python train.py --n_layer=8 --d_mlp=1536 --norm="rmsnorm" --attn_scale=0.0884 --parallel_block=false --init="trunc" --lr=0.0101 --beta2=0.99 --lr_head=0.00777 --warmup_steps=83 --seq_len=1024 --dataset="wikipedia_en"
Each number is 500 + 25 x the weight over the matrix's rms, rounded and kept within 0 to 999. Layers, rows and columns count from 0. Numbers have three digits each.

# layer 4 attention value, 128x384, rms 0.233, rows 12-114, columns 288-319
534497509511535505518503494486500506518480520476506508510528550494502484483516444490514503512529
481459518526475503510470490506491498506463496502470446466530483482507531494526500541481521555493
433504478487446469538535472527491509520489553510488503463510499499484525509510464524469511463513
456500526492477503522487504471556456495526471467476504491508487488511528519460509487502491514505
525497459506548518499494470503520488514524482483492482502515472530495498536462497525497487530492
540501518499481538490525488524426445496509498515495508502522517491506531520506504502499539528509
491518512529481454500493526558479484500498518463534535493501513563456515494498485460498501486485
542479456494496527474540473486498498498497510491467468459457529516527472490504474468476493516491
492489507501536475506529480512490506536490501470489515509478498470558448517489505472523487487502
523486451484498526488454498476475500517494435475509502503480565505487493479521491484495546483542
492466500484549546482474496515548533501493521488557458519526508539502495491503493504548520470496
513495527504485555474522483525494456432474525524506473496506506542484500528494486523492485513484
508507515521538496477527502548470503534462543506491519468514464498529493488539517480526524524479
511486506503516502532508491498503502494446497521491507504504505515532512526515480484532472518499
497483487498506488488497483505521518494480515524499497479489479559517508439502504527464491484508
492519554464531567517528448569470464528507508547467520511503490511527478548464480489468531477517
488499499441475507511441506432467501482561510501505491514489509490530493488494522479495499512496
532478475518492522508533501510525509537531525476512505457496518511501506512495491517523484481523
458501511458489480496471521516483521511525481521492523495503522530492505505471539521493497515525
515501501462514537515528430511485473508471512527534533436484532554531514484466492474489498480475
502513462482498518509499473511485517561497484475506522519514509558531514509532484514481476489514
477473533483420514488472514470529539494463532516508541527517516517498493504492536493482477443510
484492521502491558487512545459494513511485451520489473488487535520472493470523528517504519502493
499531516530519498555494474431548474519466480510476492525527545491530525462521494496494495478484
507474503573493537471500518459457519506500479541531483488516491485505500491514496471512481530489
505484467508499506504489494434519522474514507472538523504537492472575458453500492506507498488485
514494528523483501502488510496525473475465439461555500525553524507533558497458508511496518484485
492542495505500495496510460478520525514496554533463535518488502468526493498486563488514504492493
493444523538524517486477551451469518504499561536513504470500464537506557562444472487511535489497
525515466527529506477500538497487537511476490491508482476461524480479533486501464454516495479492
552495483503492465490491481547492485528490481508473481488474529458462488497466523493504478510528
490510465514493440464521513516505495477500530453563539546542525502529482495458486489553528517466
536515476527508506497492441445456478547473510445462481515522508503476511517534485450518507500487
526529519503502507522505431497531526491488484464497555490536503537521484543461518524477487445506
465499518474457496523502496491480503461486489479554514459471531487506540470554517512521500522486
496512500504542548491497500490473494503482503475479483498552504469490548501490468509503535497506
549503520497541502465481504499488460529483452529475491453501519499544499501489502505516485519513
471487478483501512513518486486410484465481483484466511480542507508501515507496481514483491511500
508499491486454511507497512493532539473470510513469532528503519483502510511467508495519473482531
468507467491534502511523541499539493506488467493481464501520480492556503562492529480509550523499
532526511538521502508492481476476491501524496516521469509496467485510508471505505505470473518521
533511499524486508462501500518467524453534507502463508502503493463496525477548478510512523514524
497506475537498507527496486485471506500519499523498508500506456504524509540515505517501489503519
505485511486504473488551487526531527492502510454458502487537516519512522502528445530524498480487
481481501473479471545511519523515495491520535504495554514533503498528467503518503525484496498509
502488485529489483490482441508477531485498479494467527482464515491456539512520501502509497507498
498485479487519512504499532522494480526526491495467456499518507536445506477520493458541484492508
496541493503488497443493456521543486534462495496477476506463490539518492498490484470463482450492
506506514476506421456470562467538444474474507498506518555500507475509505468549510498478522466515
463519437474502499563495489499503464502497475495456505521490503523500483495471525507500520521484
451485498511465470501506502538521514515480473494529471511488487522542497446504506514473509516537
529493503510468528494505468497492483504515501444497504524537490496494483480507464507517483484522
520460466518484496530527478475486512497504515538463481517511515529536509481456464460509494523510
494484505534482469492478499493475497504513443445512468490531507536489514485484495487458520527491
518488462488490545490541525469502439519477516490461513483502566565473501501474478523471503522515
491527479499481453457501500553526503517507482476511488516452486533512539485496486511493511487474
487483494496488461473492468483514531513557522510489462511545500527505514521512466497463501518499
490512533560514525472484555508524500495491502512495527525444535505540499480517539463525524513509
518480518470529537505502470522517475487532483480499516509485499491531496475483504531468490504463
529504446494553479447521515475509489549493443462492486508483504507524512554524512476534507517519
524527553470485499500515485479501464491517505473465512473510501503476508461499488535524482520494
464509539515486521496507533537476492506455519489513467465476522521486501499499486511534517480485
507483546461558524509493495482525494459507507524493518512527470474463487506523516487492508520496
506486504479517507492488526491496514532519521500515495490458510465557519497538486484503517495495
505517466484486461475488547479539503524502521514501489551479558540478518514518511487523516487455
456515526471513489465511495509488460480515493452475507490462503461501518477527490524476489523490
470504493556528478514494500505528524477447486498511525510517498509510497527486511490530511499536
470494497505504513466460481474503512484510519490498488516488495497535484547513504481492517535529
491552536555461494509470453482459502528540540525510499515461533470532537542522535511461513515517
497481457518554500504495484530465468504487474537485501504516550482502494547510496478480486490503
493493561495483479485486490492471485523576508490509495496502518512481497540543491461489524507513
457484492476454483457480472444519530475505501477474510496521476506470496503447476529519513506503
522492556513516489513490509482489491493465503445505510482493462524452523477470514519484505473479
497486515507513537510551521490563465444514510544516494515445518458493494518506438514506488484464
521523483477516466509503532493522475472484537472510521511502509475460542504547491505528466483490
493523500502500467561527510494463449526489517497527544499487487493524456448514483500532515527452
486524498476496468542446480463493474536532560492481469491528490460499514498474502462519521535544
519506487450483468521469527494520529539506508500539476514508488472491508491518508466486485463500
487455525473521457491473464479522480488522550500445545470488473470499537502545489530531509543514
455460475508534425500504522525460490503462521493506451517524535533511496538503493491491541519495
479469488526501515537489516470503475513500508533460495502500528514458544493513506520455552498456
494544495512545514521520507471412462517503453475511467467505509488488516495445496514537541481494
485510523547494489507513525530530480508547517480490497487539445486492485512494521527563480534447
490497507489477511502497482547488493531459518512545483456529515512494503490537514493539559543478
441550497469505503483516503502519488493505562457508492501491523521507534489502484513498488472504
504506552495496488522497515498502511514464492502517462496504513513490480501491470513532506494524
464492493501501518536485534485483513506473519476467506538486515466467477512502499498519507526533
510502534470516538553506518494541468491507488519487489455477521469468495486526489522501499491479
525504469584458496478505511502500476510537526543489514455509508500493514479480487525515498491509
445491530519489538495496504463489454537495528532497523501475487512502520478513502499517491469515
508500470502525499491529504535445498495519512508486534493472481510523477501459486505482501483484
499484505494480482486469475488508487503450512507475501507508516493496509453531510496483514536505
510485453484465514456496490502525485527485485514514488524545506506530517497499482490546494528496
492543472512532515487492486534534502487484546525557484506515495478478498503476498505524469492538
490503509469505523503469531481476538466449524506501472523470533543491510479430574527516476527504
479472456521476512520522550527525508483504453489513535566502488524474532502594531489486531527508
463518501540484496530528479527488490531499511479481490555485504460501525483502527495503527479474
505495551480433527533536515478543481492469535529520476495466484460515490505493528488448516521516
523513485537517534446487484509519515520500518490528542520526485472500522488476459493496531530549
522507501473468526510514448483485483521500504513498486417549477504499542468485468523525438473489
499508461489458473481534518507518489501505562437536495522549498515537493525542523501478542523524
499508496451512493477489476514477495513540550459525459489526508484475497496468522504535491485516
439528482456478472487479458530486490533463513500511491510495500521498497541492483487493528464464
# layer 4 attention output (transposed), 384x384, rms 0.235, rows 12-114,140-242,268-369, columns 288-319
497491553470502547494498487513489542455490501466483514465500509525478476546476449495468548491516
511535488497511504469461504499521516553514502501517506480469492495521503486505524473469456467533
517537518486522490526477455506485522522518461522477514487512468521479461459497523521509473477509
518520486468435534537479467509569513530526504453503472475536571495537484453496491546539514508493
510511488463450516492464502505504500521491504498472525491474473483467595466531492509502480469539
471533553488541509484502508500537469500515484477475490492489504523490494494537518496507501448498
522469512517511517518500502471487467481488475500467516500535502542517492503488484476493538488511
487497484538497506538479516509492542497489501496514547519504511493525501519499524508520487507494
472479488506460512507526515526493482474490494494503484498525513492495500488499474494482442491517
500494498547518450517528518524478517489533444509493456447469546529522488510524535479505468502520
462497473492459509512523504496471493491492514510552521413490484471506567477468521496470486472529
516483483476506481529498497467506537522466531555502527528503518530540524479520477505489466509558
484481505517483502512549546479503507501480531445509468517492524489512517514491519509524499500497
494475516500540478463537519480516513517492500482511511508435472493473469499503521488476509490523
499512503526486460522463491476532463527569536517527477489492530532484493490516482492503511531499
461530474506535517486486497502497511496522485510478463510515465481518540536492500511487503512486
492526474519502488496502532465498507506490519493471535483521513494470509525464450477525485487477
531532490523511494449503520467518532521465540490508478510491491542524493534523485491435457508493
545512513495515503491503489514488527534502512518495470485523504539484494519533488502488513514497
475505507509504458464492493500460487514508475520496514526453496489508472481497501517461455502513
533532505514477448488430475508525505529496456508484488483478532483508483501494525480528472512540
441508462441489524492513483498524513479529517495512496513537526502494518456467481469507492537494
484486514519460464477470525540518517454512476549530426488485487481499513464459487557483513526514
480486505494529490549488471472456510468486484456455525480497481484503543543516477477532459481478
444515503500518473488490457512507550486493457525442472493558473526499512502447507522513510508509
495471469507518503478550465511485519496484533477506539488575504508489470549519452534484446502507
470532513497546493492511477523489520506489511552475536526556507501504543439494526490454470503483
464559504514496523513482479491551479538472484545545506502478470503474526519514500496500484513497
519524439465502519466500501523491519477509471511498489512514490450476504441515470539468477511470
523453500516497465512496503533501477482543489500512496517489485539492525519514543493482524482515
493539499511526484512483526515524509468521510505536484517457496565493483446528499499507485501479
513506507539516496511475473543464529536465502512484527477490483509532517487514437503516480532499
484566486522519505527484493514541483513512510514517575500531484490518496455501509505525456495493
543494527499523491488502519482525501562511502518499502495492467540489471464492499478509530467537
498514463483491497513511523514484498501481557518451508541480491504488469533506511516476528442526
475493495515479505507545538482469481517492511511534542508463486520556574474481452485524557497500
511489528502450494493507505524473511509484496536513498482545561537501515463557493479481493460528
483457484476476522499503482524489515480497507539498497553481513516511473506481499509511479523525
536504507481494533473458509515523466516484542507509495504474470490536466497523538517511481454496
485507512478465502504456478537508493540491460502554502474484482529496447483498480502498502510500
516471510536539489488484497494527448506462506526498518512528513523474472460460521509513449505530
538564524478505526469513506467494512505475490501552463495494521540532494509503481497514516539550
475465502437558525453540507544492480485532482490532462524547493476512507498519480500501474486449
464482552508510537511470512512478494501473509485510526524538503478509501496522526504478491464573
532488542517510493488480516539484512466495520508508478480484486541507506465485479533505479513503
465529500493509476511540489486478507492499504456473470549486471507518509502483501545516471506489
484495537499558540474537517490470505518491504488481508562482523554508546508526487518482489483501
538482490481521449525503498478510487533501503498473470517512476518536506489504515495510493477491
491463510538449487487470513496436494505471512546517529575490498521479474510522504537489489494513
524473505439509512510508520482484535516514530528522510486539463503497517521503529497488502487488
474480465490481474494529516483502460487517543513505485478493487532461512498469564484451467540480
506496485535490413508505461509513485481504490497464525490543487537501495517491504498510480508498
473524513479488464516525509516498543490509491490524488493505450463489515463502528485494511511496
530495513491504515478522518486495492498455473519514519513532485534499478481479539555472470442542
501524506469488490485494502508492522536556447489486477480489527494470533493544497499536481506530
513476496511486470476483487455497486535498487490498494498465515473483543488530485511500454529493
505533495481489471487514519503522476526526501522509505509512480509495508509493510493500440490468
521512478454487528481572524507463491516535542492512496492547491504535475467499513443471489440505
524488490485527465521486486529500525500483535485444500494511505484488498473514552577470535521512
494480521506483445462507490485486508462508523480512514492474494492504499537498525519494469537527
517464443527491460541480507469488487526477511517489504480524471521469427492507510525461492440546
513545526533508485497502486514529504483491499496513463499463493491529519524488516499515452527496
515506453520468462515462487502519465537444561482494558506500462487517547510478514464509461496482
477536457513491564553537483488508518510506540477528511520444463556522506541501498474447494554468
476519495507522516523493495496510471483556507512506495503512497510488485483466495503482517486508
479499517479483500464507481504528495497502527486483507513533446482523475504539511506465499518457
468552529514521486458487500511492519504446499455535489514471486482492450506482489462538505493521
534499447515503491485481515537531485507503517513495494508490491502471521511517480485474498489523
503545555500506512498501471517521519517466477524485539514502533518536492503500517470483477476539
504491538507512521522524496482506526497518504506513516499450508486503501479498535477498517515489
493507477560512522467477481530458511530527500501457531491509535499465512519525483575472532528490
522451522513471534532499518490498512497482505486487508463552428481532568499503491454504508521479
515513524512514492440458453536512528491494506522506491534517493515467500500488490526489496508499
479430509514532513530555466430486527500485499488501484489503451516524542520505490493457489510487
499527500506486483500485499516484469471476476497455499496460476532504488487508510488480489490485
484514498501467505508521477528520550483479480501509510500481492518503488491529527487527435496502
473547504427465506491515511505520475528483511494533495494486512470512535470539510494517483501515
493534500479508533538514471516537526521443496526499547527542462495470498446516447481459506452484
484515517499506491517442496476514515517477514502493441516515472482502452512527479481517492533468
530453499468526499554464510504498512481570496474439508519553545488495480494515462529494492501492
480449488498501457497462512501513488511510505525505505460512511513482469502507437516505494563492
512504460506521483528527498473539510475546478446528485521516510499525549508493487505497500502533
511511538484519491465496434516526499529513473495519474463486520500502469528488501487507518535519
502477514484468474430526544549513523424477530506533459506528496464497499488499538517525499526535
513463482502497507472495481483464492520506546521511533494514462478512507487481471486526493521505
516488537506477531550493487534497515465467498526565519524515514465490511508493481503525486488505
494496485505482513483448499499480474545458498556466532503500498470534465483486540501490551512509
478456504533531478518548465476460514488462509475542504555473448509541506503504489498542534511540
491478529455486518514528514523447487432509552520539477490423475520483552479476501475455464532523
512485485471527569494483508547481501524548515520493450523491504504506538519475515522514483526483
527512481497562493504552497525479474473547479461487528553552498504507489462489538517512515491484
553515522535467505471485542521506500514483496512493537500524496458519523466482481483479494518513
479504471523499469541493480514503498500503500498512482466487490485501557462476503472520514509551
498501495487526479526519486502536491501510498518540510462474480503523509521485498480467486514520
506498548505486462490480485488535539507473503511504497471511477543512539456526458534523540507505
525488503435527479512486490483553517521528486532498500496518495526470485474460460564474469512522
504486478484528528458479477474528526550469467494515459501473506501545527514522545460484508474509
510526496520548446482493480491488494514477501487462492495510475485494472499529520479487524509482
480497524486474473521518453472481500502490536455442491520494519516499469503496511498442542473524
524504532489493472497508509522462519537495502502496466507506521505517475479468497495492533499535
500453487511509518489491500501483455545518476485507519504510545509485521494542512470484492477469
462550519512441475501470529497541483544503528490519478493492469489513455497534510477502429536557
532516497523529473504455475461506496509499504463488533510487489542498507501509515499487485509495
501518496477505496501526541530506524491495521466475536510542492512460494488462550495515402473502
501498481485474526524517494494569555460442523542527480500536496497492488567488455484487487503485
477461424498503519484504527497479505478500498467481517506483487512541499520487514488520517531505
513548469505553461481479505550483456525475519502518504515456453493477478520523504485488466492537
455502460495480551486531463444508498494543472496488557552497454500513490505489537459472483505462
521501534477522493497526503485493485508507483536488460518545499435532484534505501472506508504539
508507519542461497499487508481490553520511505534551469507532518473495498507512540528485500498509
484458470464526442491477489503526533498520517498469493521478542492497564558532490522504507542534
495493502519528477490517504508506485534534524441524468520481481504503503465464483529514549469516
488536536493465504454522477510522517464511532523521496505523499473522495485497467476507458476494
505491542473513482492495494494514486509475525536473522520501509524516520493507474483485438493515
466505505502464498474507492532481484504556475490525513471453521466515503502536553511498514490505
501485513501519506484528530446493502544537481491511505468533504490527480483546532458492552530507
488521516549492509512470552498492479539490499435534481494515480521498492461468474540517511528489
499540510496514514497522492493512559517476474476510520567490499504472551526461487508489508501481
509539488452514484522525521535489523574488511462522555465523476495504522487510482491516492525490
457463501507478493499473492538549515528532468511522443518530497510498509498543480523486493516496
468486540526500489535502472520497462481510480504511494499520515502556499510492495480513521531483
529515471496483502513480522494493513464516530489532495548525511479509529523477515525485474528507
516505542505501472519474505509547460471452519504467529486511479505504545457520518453537467468494
472516535500530525473503519504488542518538483474475494571470504451467553484505479517462535517510
560519538524464494501540539503521519506520521528477499483471444556525501492472480480517473459477
518526514512460504483508526497510488466504525471481538517530496512477530499498504484484535545542
501482452494506465492530514493506497479489535504490513466504493509501512530482517525516538526489
501436468523503474501505508447473514520487508463518489516481499541521425533511527503534537466504
484514507491503471493504503488462496541518481473525463477476528497524482515492551550503505503485
488494455525538489478511513483492497491538485490530516516490538482504465576462483498486512471519
518479477500483479494412470486478502498519513470497441479461461475499537486521514524522485476476
485523523469522497516508539501488549503499475496525488462491522502553497523535466465532494478507
497507468494504500524483476455491482494493455476511471510468522500459490536490495422467471472533
521467501518462509508522516568516531505492481478492531500530513497474483472506475490466506507516
511507524502498514501522546488531504530505528522503471494485514467483499506478551584499479522487
500458449526453506511544509528530485440511489512454499427505544492546504526525523519464525473486
521469470481507483520482463510492434478459534539491516543499522502504501477499571493470500481484
506474503513482507492480521476498505525495464449538477475499501443501516533531518547513511499509
521505510472517519514472490491479483505536526498546522479522478480529487478500495482519513445536
511467526489477490529498521493522491543511497498511446508497506525487477492484522466507533515442
459507500502455473501542496499557536482498485496485523475515489493478532500496509461467525511487
452492520544503527515487464491484480492492482508408540499469472457510522459464482531487515542499
519478513487477518473494481507523479514530507508502444539511491504511493489508535514494479503516
495491510474480506526517516494503520493539504473510512481537500553485534514479497502492501495501
516477501518527495497505497522492498496447514465492482533489463502460459523539477493518470491488
533488520505501506477508526465474479503481537529499506498467510535506550502438503487517509522444
464500502520489490503510489549521498497529503518494515520526471470506485457436468457499465452510
481481480526526498474481494465516492518501489499511485491480532515515504500490510489507517502519
500450492494441481502535542484513510515461474458530499523477489535530534506526492529462481508443
488496546470504512448452503499515498531511494489476454472483486476510509523510466468483508492469
497472508458545482505540497486470557546542502459486518490516531519454523503498523496463523517484
529517480460495500502510487518526537485498500480463492512487469498460524510549533462524519508519
500494514590509479446420449520510501494495485469506479519495488527502528484483463559465530541523
469520514490468511528492496502531477549533530496500501490465474491480465484487514514503519482513
441500478535471508514502492471479486480496481492517530529516490511490481493510536532482553500495
544531498499500516533495479540476518523479491558470511528543550449490492527498486484505495484500
531532492465482502521521507447498544502520544466507505517527485521505479522497510556487521454506
451504477496514515540476450519499466475501516497511506452551510545515463545500566502524515565512
466508488551489523505491525543496508478503506476536494493508527511488476544484501532478502512457
509498558484490517493525537535492493520474455438471438492533500462520535474522484526490522513511
518494457476472526468492518494513508508555469523507512510512489528496557514491508505533482474493
502502547505531517500511524516521449525521498499515547521494483527499522491507520510508498524517
516526514468480539523493492535474474505528437483495472509522447505513510478525469516494515511470
479484526524501496494483471525510490500506520501467528496481548515516507509454510497522494516502
495478483504482478450529463474500475520503501444485511488508528487481496445540485516475511572494
510512539516506522496493515486515539464474469510542498537524495503507475519507463492535499517457
483498466492520512528487493542499490464469496541505505490511541465478512545540446486502496452474
519481499504551474478518528414499504483507520534554447515457509436522481535525504467545499473479
483460504482486495496481503486509538491473506513492477519520498487520484554488510518485471494562
516504523521465466494495515494484497511487518497473466493479470507496496449486485532471484542469
502493516478498498508518501491489464459467530542573451494502501520501477501518501508532518512519
523487495480529477532511482484505460498523496505490510483503467509515540497503506493510554503516
472496535480480487522504548517503513487538497506498456494511475547537508490472539551478518545525
469500535482458505490508491485551475485488487502500474453485499471516528499486497464470566493429
491512496503510458502499488516484511477485467510515487514502490500539497522469484502486523525461
527529511501488536496499485535468464469557495504499478490503499553494482512492530561511445494494
480521467508501485487484469501534499518473550463508552485502495554483497539526504463512520512494
474557511508498552510499463500477496496500522525461512460462507543480477506496492508504478458497
528469529528561498488513485507469502517484529468516548526504483544456511501506483494491536466514
516501503509488494442492546474494483518525497499509486481544518497520493483497523514512500481496
528481491512506490493528520508466472468500484494471511505504498488479473487501487537494494533471
476536479496517477496498541462459515491482482484473539546530448508473534477485505512498528505520
508531487522495569461496495489530507479491503499506459523495524526530487467463529469482481494470
510519484525469484482525477516478499460491515497451464484479493500486522482498459530513478521488
493522541510506552521502490556491477505490439488491476504547489481474507461552521542510471519472
490512482520517504508514484481462476527541490506496526492475547497474518508504518486503480490532
506505463492511496503535502485463512470521513507534508506503510490482562516494492509525532519507
482535535487495521521444517486491479565510550466495463495463497469476483453483516517509550509521
496476474509477492481536497518516493491508487448472526474512485516497555471465501502467537553553
508485474514491494525509504495486494451532479499511481529530486550551575491493501495483529522498
508515522490495476473505518531548499487483515528480482494499483516475481528527454501512465495562
460469490531477521507474478548500455535452472485474469545523512485522481473494502522543485507514
465479529517531528499513523532536467446486457494483493515459489501502512476482527525477503446467
477498478467519515508476481524486462521471538506500515524500491505523483514526536488507451529465
486480453482490503512508507476494522508516504497481509498475508504492539492515487491503521513506
490474538491521492514490536489499530488503528503505489470519505527496480537522485495476516555463
493478501468478448497499503503476473507475489500468510455507509491521537471474502461488509511464
497490497490572498513508477484486481486488483530511522532517510501498505497496484492509506486523
500510499496490518489516516502512502495481502511484478492511468509480504506461525498505494527455
460485485482492512527476496497484502458570511536516475547561522441497474486490485541474499500514
527439505508474513501527508501511509491502543457497461486505462523538492499520548491498493482539
479497522517499482538519537515517476466538551545568481499496497499475533508549522512513531485460
434464440538488529487472463501515517450465499475472508517472522492500475541492479495494437506484
526527494496474481499502453525491503463456528494447485520492485471453480495490499544497481510499
491486471507500477500472530492464489459467528513448471457539498464567483512512490459507481464539
495516500567493499517532488498481502532517526515522474547515498515511520468490502528499459532488
541522504463494509473499474440522545523478458509510465476551472443518547491495432498514506519524
496494522496504514486499486534494494495453517463528513516501504479471506504513453517433509487472
511505493527484469507491507483533482450509517510477483497515549478519530494529478469526499486481
541502544521453475481527519486541508476485530499488507503539494518498502493533475491510526529508
525507508525553457508499506519476503520478531447516488483455532553509499555489514477496474536523
480477464518516470556484490539498521500485522522471503508465519490496479531536541521502499498479
435555458516465494493505526514489519479480528489457497511433522481525448526493508517478515476464
528498496481522509521465478500508521491563498502503488481543493532466527480482522505505479483529
507532513488503476489480502529449509508467512520503547492502479505493526495517457505475514593466
510500509473498514483519524477501502494494489467505489520474561514468496453478506466482542492501
517477508506475491505530515491480504489464490505508484478539512511546478508565499462508505492474
483498486491505493519508485489463508522494480535455518489501485524464480512475473492471523465471
524497531503522527535506527559476524474478511507466503500454512519482498513491503496500491459487
497499494478480538496475501551532509525534479555521492474507480478531548510504536496468481505449
463499498502486500535508538495497497462505476484494519468466477505512483461530491504491513490479
514505481540498518544523477484507498508479514510519503516507535531508444485512537538480480483502
487525460520477508485524538493492512451477535503504540531512475461506559530506512505505512459502
486482505492478501494511497471513488521487518510523499505505500495477510492472538465528528531540
472472487493525505531492550441472487501495457492523517500489482527488457466509504493477498497470
506492449460518516494539524456465504521496541503527522466482539481481479524497533479467526506497
543488480506495492485557526506511550505501503479494504476532516513520511485500487497520519477524
511524466524474517506465472514461463487471504506495523503472535492462501509472520509506505505481
486538478482525512527497477503443513511510520553479544493500495470474473500477522508496485484424
469512470497518497486529516539558487473535501485502472492513467487466514461512518487458484542499
500534502489463534493549505523461482488523508538533525477481514466467529499511518498449479492497
502535491456518489514480532476474512514532448466490519503483487487484527434461511482475521473494
466517505501498479543491546513480493521536494491537503444487508467494535496497499525495533494503
526483477449512542539500535484512498427505460494494504515521487513490476490458507524493537526450
475529560510491501513507452495511499514490538520505460501475484479504520542478493485554522528488
542517458518483461495517469503503535524510531470457534503505504483495486522488511519485525537479
506494470480505454514449523456477491508475527493490527525535464483505504470494510516499497492539
507519500530501499527487494499512500452535493493508520519514479488480511471510488494476526521466
508511527511523508486481469509531478565488528489486529534490529464506480529480455539481499550538
448505537517489456479512537500521489507462495484501475516511477465498476478529516476467468520461
503496493524510454490486508459482457494494468497518518477497504510535470504502480457444461476515
500522512533503471485469505517501470484508483479514537527525520520450472492497524502515496517485
541516489522505473512515483494501514498543496525497488514509485492534562494462477521496498552528
497472454464504467510496527543477534482499477532532534450503553461485516518505487543507575495496
523498477456483546542497513467488529501512490480538498494530492502527532521497499494534517537489
512465555472551470499524543510520503475507510470491510453495503494503535522517511476486476504463
509512476469501479482488485506526521508520489530460488488490487451536498504504495458520532509481
448465498503516459528468480533497500544535538532479486542518538505462509517499559527492485473499
489527511528497484514482530475504515487505517466493510478485526496485467489483494472497533479494
514480471477513519522507472451480533528510525488452513549487510500508458492476508535488496498460
453522493496520473526498526465516483496501501505498532541515524488523486479512531510447507497472
481495516505508499509491477522504530479509489542525494479525451478509505512517504504503490497547
529491488517484488526494519480494469456527434501502525491494481503497474493535489463525455483524
523489469516468490443459467480511456535523489504518502504474515470498503446516498537492511561475
510535506529495488471479486498494493504495474533506509495502510482525492504445509508478513498478
507528502500507490514474519497472479565487502494473545496469487503482488492487476512539508476489
542481523509488450498513526518522512477466476418494491493532526463481475477541487526534516510503
536482528529499524491515528489462543500485495561520515495571482486555532487514511471496511513475
523459485481488513508489476461508502510514505477476481538448506514511486481446469526517500523479
473484567538485532513555465478504497499510542498502481480476490545494458520499511468458503499514
509504496503448508485498466476509501527455463502478533471501468519504502502483550505524510501470
470501512517472519472512475537522488511566531529523507557487456514489493505521530504488521453460
537509478474536527490474527503514518522520536527509553489512496544463512479513541444545504457438
531484508531543490497495513496473506498452506510481499506472524511529475537520545506491506545503
511487537546494484494501457472501448498513554507508510511535501484517498492437537493506528494504
456496506563492493472475496486532518500494531506491479513484544513481493530520495468490554485476
506519514480520502501480465527505537499510474510492504496506489493504526498509515447453495476483
461479530493490515534471517499490499492531481510515507509474547526521479553521523555502495468536
539517508487486524540472492483476517491490492516500492522490539506507540510480518503504447531514
498524521493458498505564494490485522514482517477435514517488472483551510482492541495547485459517
497546495468528514467493493485501500538463518473474527458487503503495479479525480490496458505520
511502505526491479518501549458486523484488502511489453505497503529501493526491472506461488464452
474525520513509525456512511444526479512549496496523455519522512496477467513539562497526494479524
519458452512492513493498519543450524491556517478515526445511536512532470503463521504522488541494
449508480526458495522465497510486483472512554505507477473545478516506460486482502488505502481506
512498479513547521481519522512476427468510576489542508531482502500524519506474473483506425473464
511516483474501519520518495467504518504490517477519506520505473525528476496513513498511484508537
479453486449458513512515481520507524494481516480510512499499477531485504514497505556473524513512
495476460527473499529528482527510501502511534487494472506483504492499538470503496480508500504514
505493506487499546522493533524498517500556493477513493563509517513494481488472488552542555522497
480505476464524472525461487521541515508522500521525498506545483446516505492481497525508510533519
485530470506541475500494522484524482446519506483453490495485522497486524507490498465489495484502
507486473502502509508511498516489490513477551500543457493469505510457495471473494477523525524499
539534478477505483488520519467527528563470527476508478484514488561484491489516493512516522510481
478472522496511528520489458511510527494479501498482524484487525524479528512489484488463487494510
495456503516483472514537503485531478467492518473505543495475512538501530486510501494468505502480
502506512515488537499501499502485502474533493474502491535463567489545513500535517531501511468515
495507504438514514511468498489508481499491497508496526532510538462472426507505491452523506487470
496474467488541524459498486517504492493470505472486519533523476517498481492500504509512528479465
481500494504503529546507493464503473555462517484478549498484512521500484492525498482481469463477
470516465475513519489492513524462549515454465481471516519517513527549491539483527502499529548506
497488442510498528491536496504518524521479531505493520465493508528501476487493518458493503493473
489474516510505512504538489488459520469458478495504522512498472503502469505472463473504476496509
494505496499537471516444514523504498506506492453533524524513473456545549474497575504497489515429
497479472495491545531478512497481498482528482499476466496484485526497490508505460544486468524518
487494510529449508490473484485498470530489472481495502503500516512481424486497493526472519515541
468501515510481512509501505497474513485514492518470497474510529471522481500524543475508518501459
513503552480492451500513460504490508482498517478477484449525519500486517525501460476500478498506
506495525485476501474488493495439495478461506455521467496511519523513483512499488456528499464463
501507573507497526482508508482496526513534505534503524485493434510511509502528514487519499533522
536495481521514552516520510460514511523479540510480551512496494463488508505504510481471477518523
506508511489508483452492476504519518495487504473511442502523453526515459518475545534533496500543
490504528516480492489521492498500491512499458499482526480519484544523510516492508487511494469487
482500486530451503479492517528556482541500477514515497538495514467490490504472479527511520557486
477514471468517528529501511546483488472486505498503476519511532518489432504448467449503516559504
491530456495489498553491509503543523483486477513492488473495486501503434559502489513520484500501
509481498462515543526536503507539487483517554495525511476473551556526508516463509460500476496494
528456493530485485474495510522494484490528504472487490508506535522478552491505474493509548545471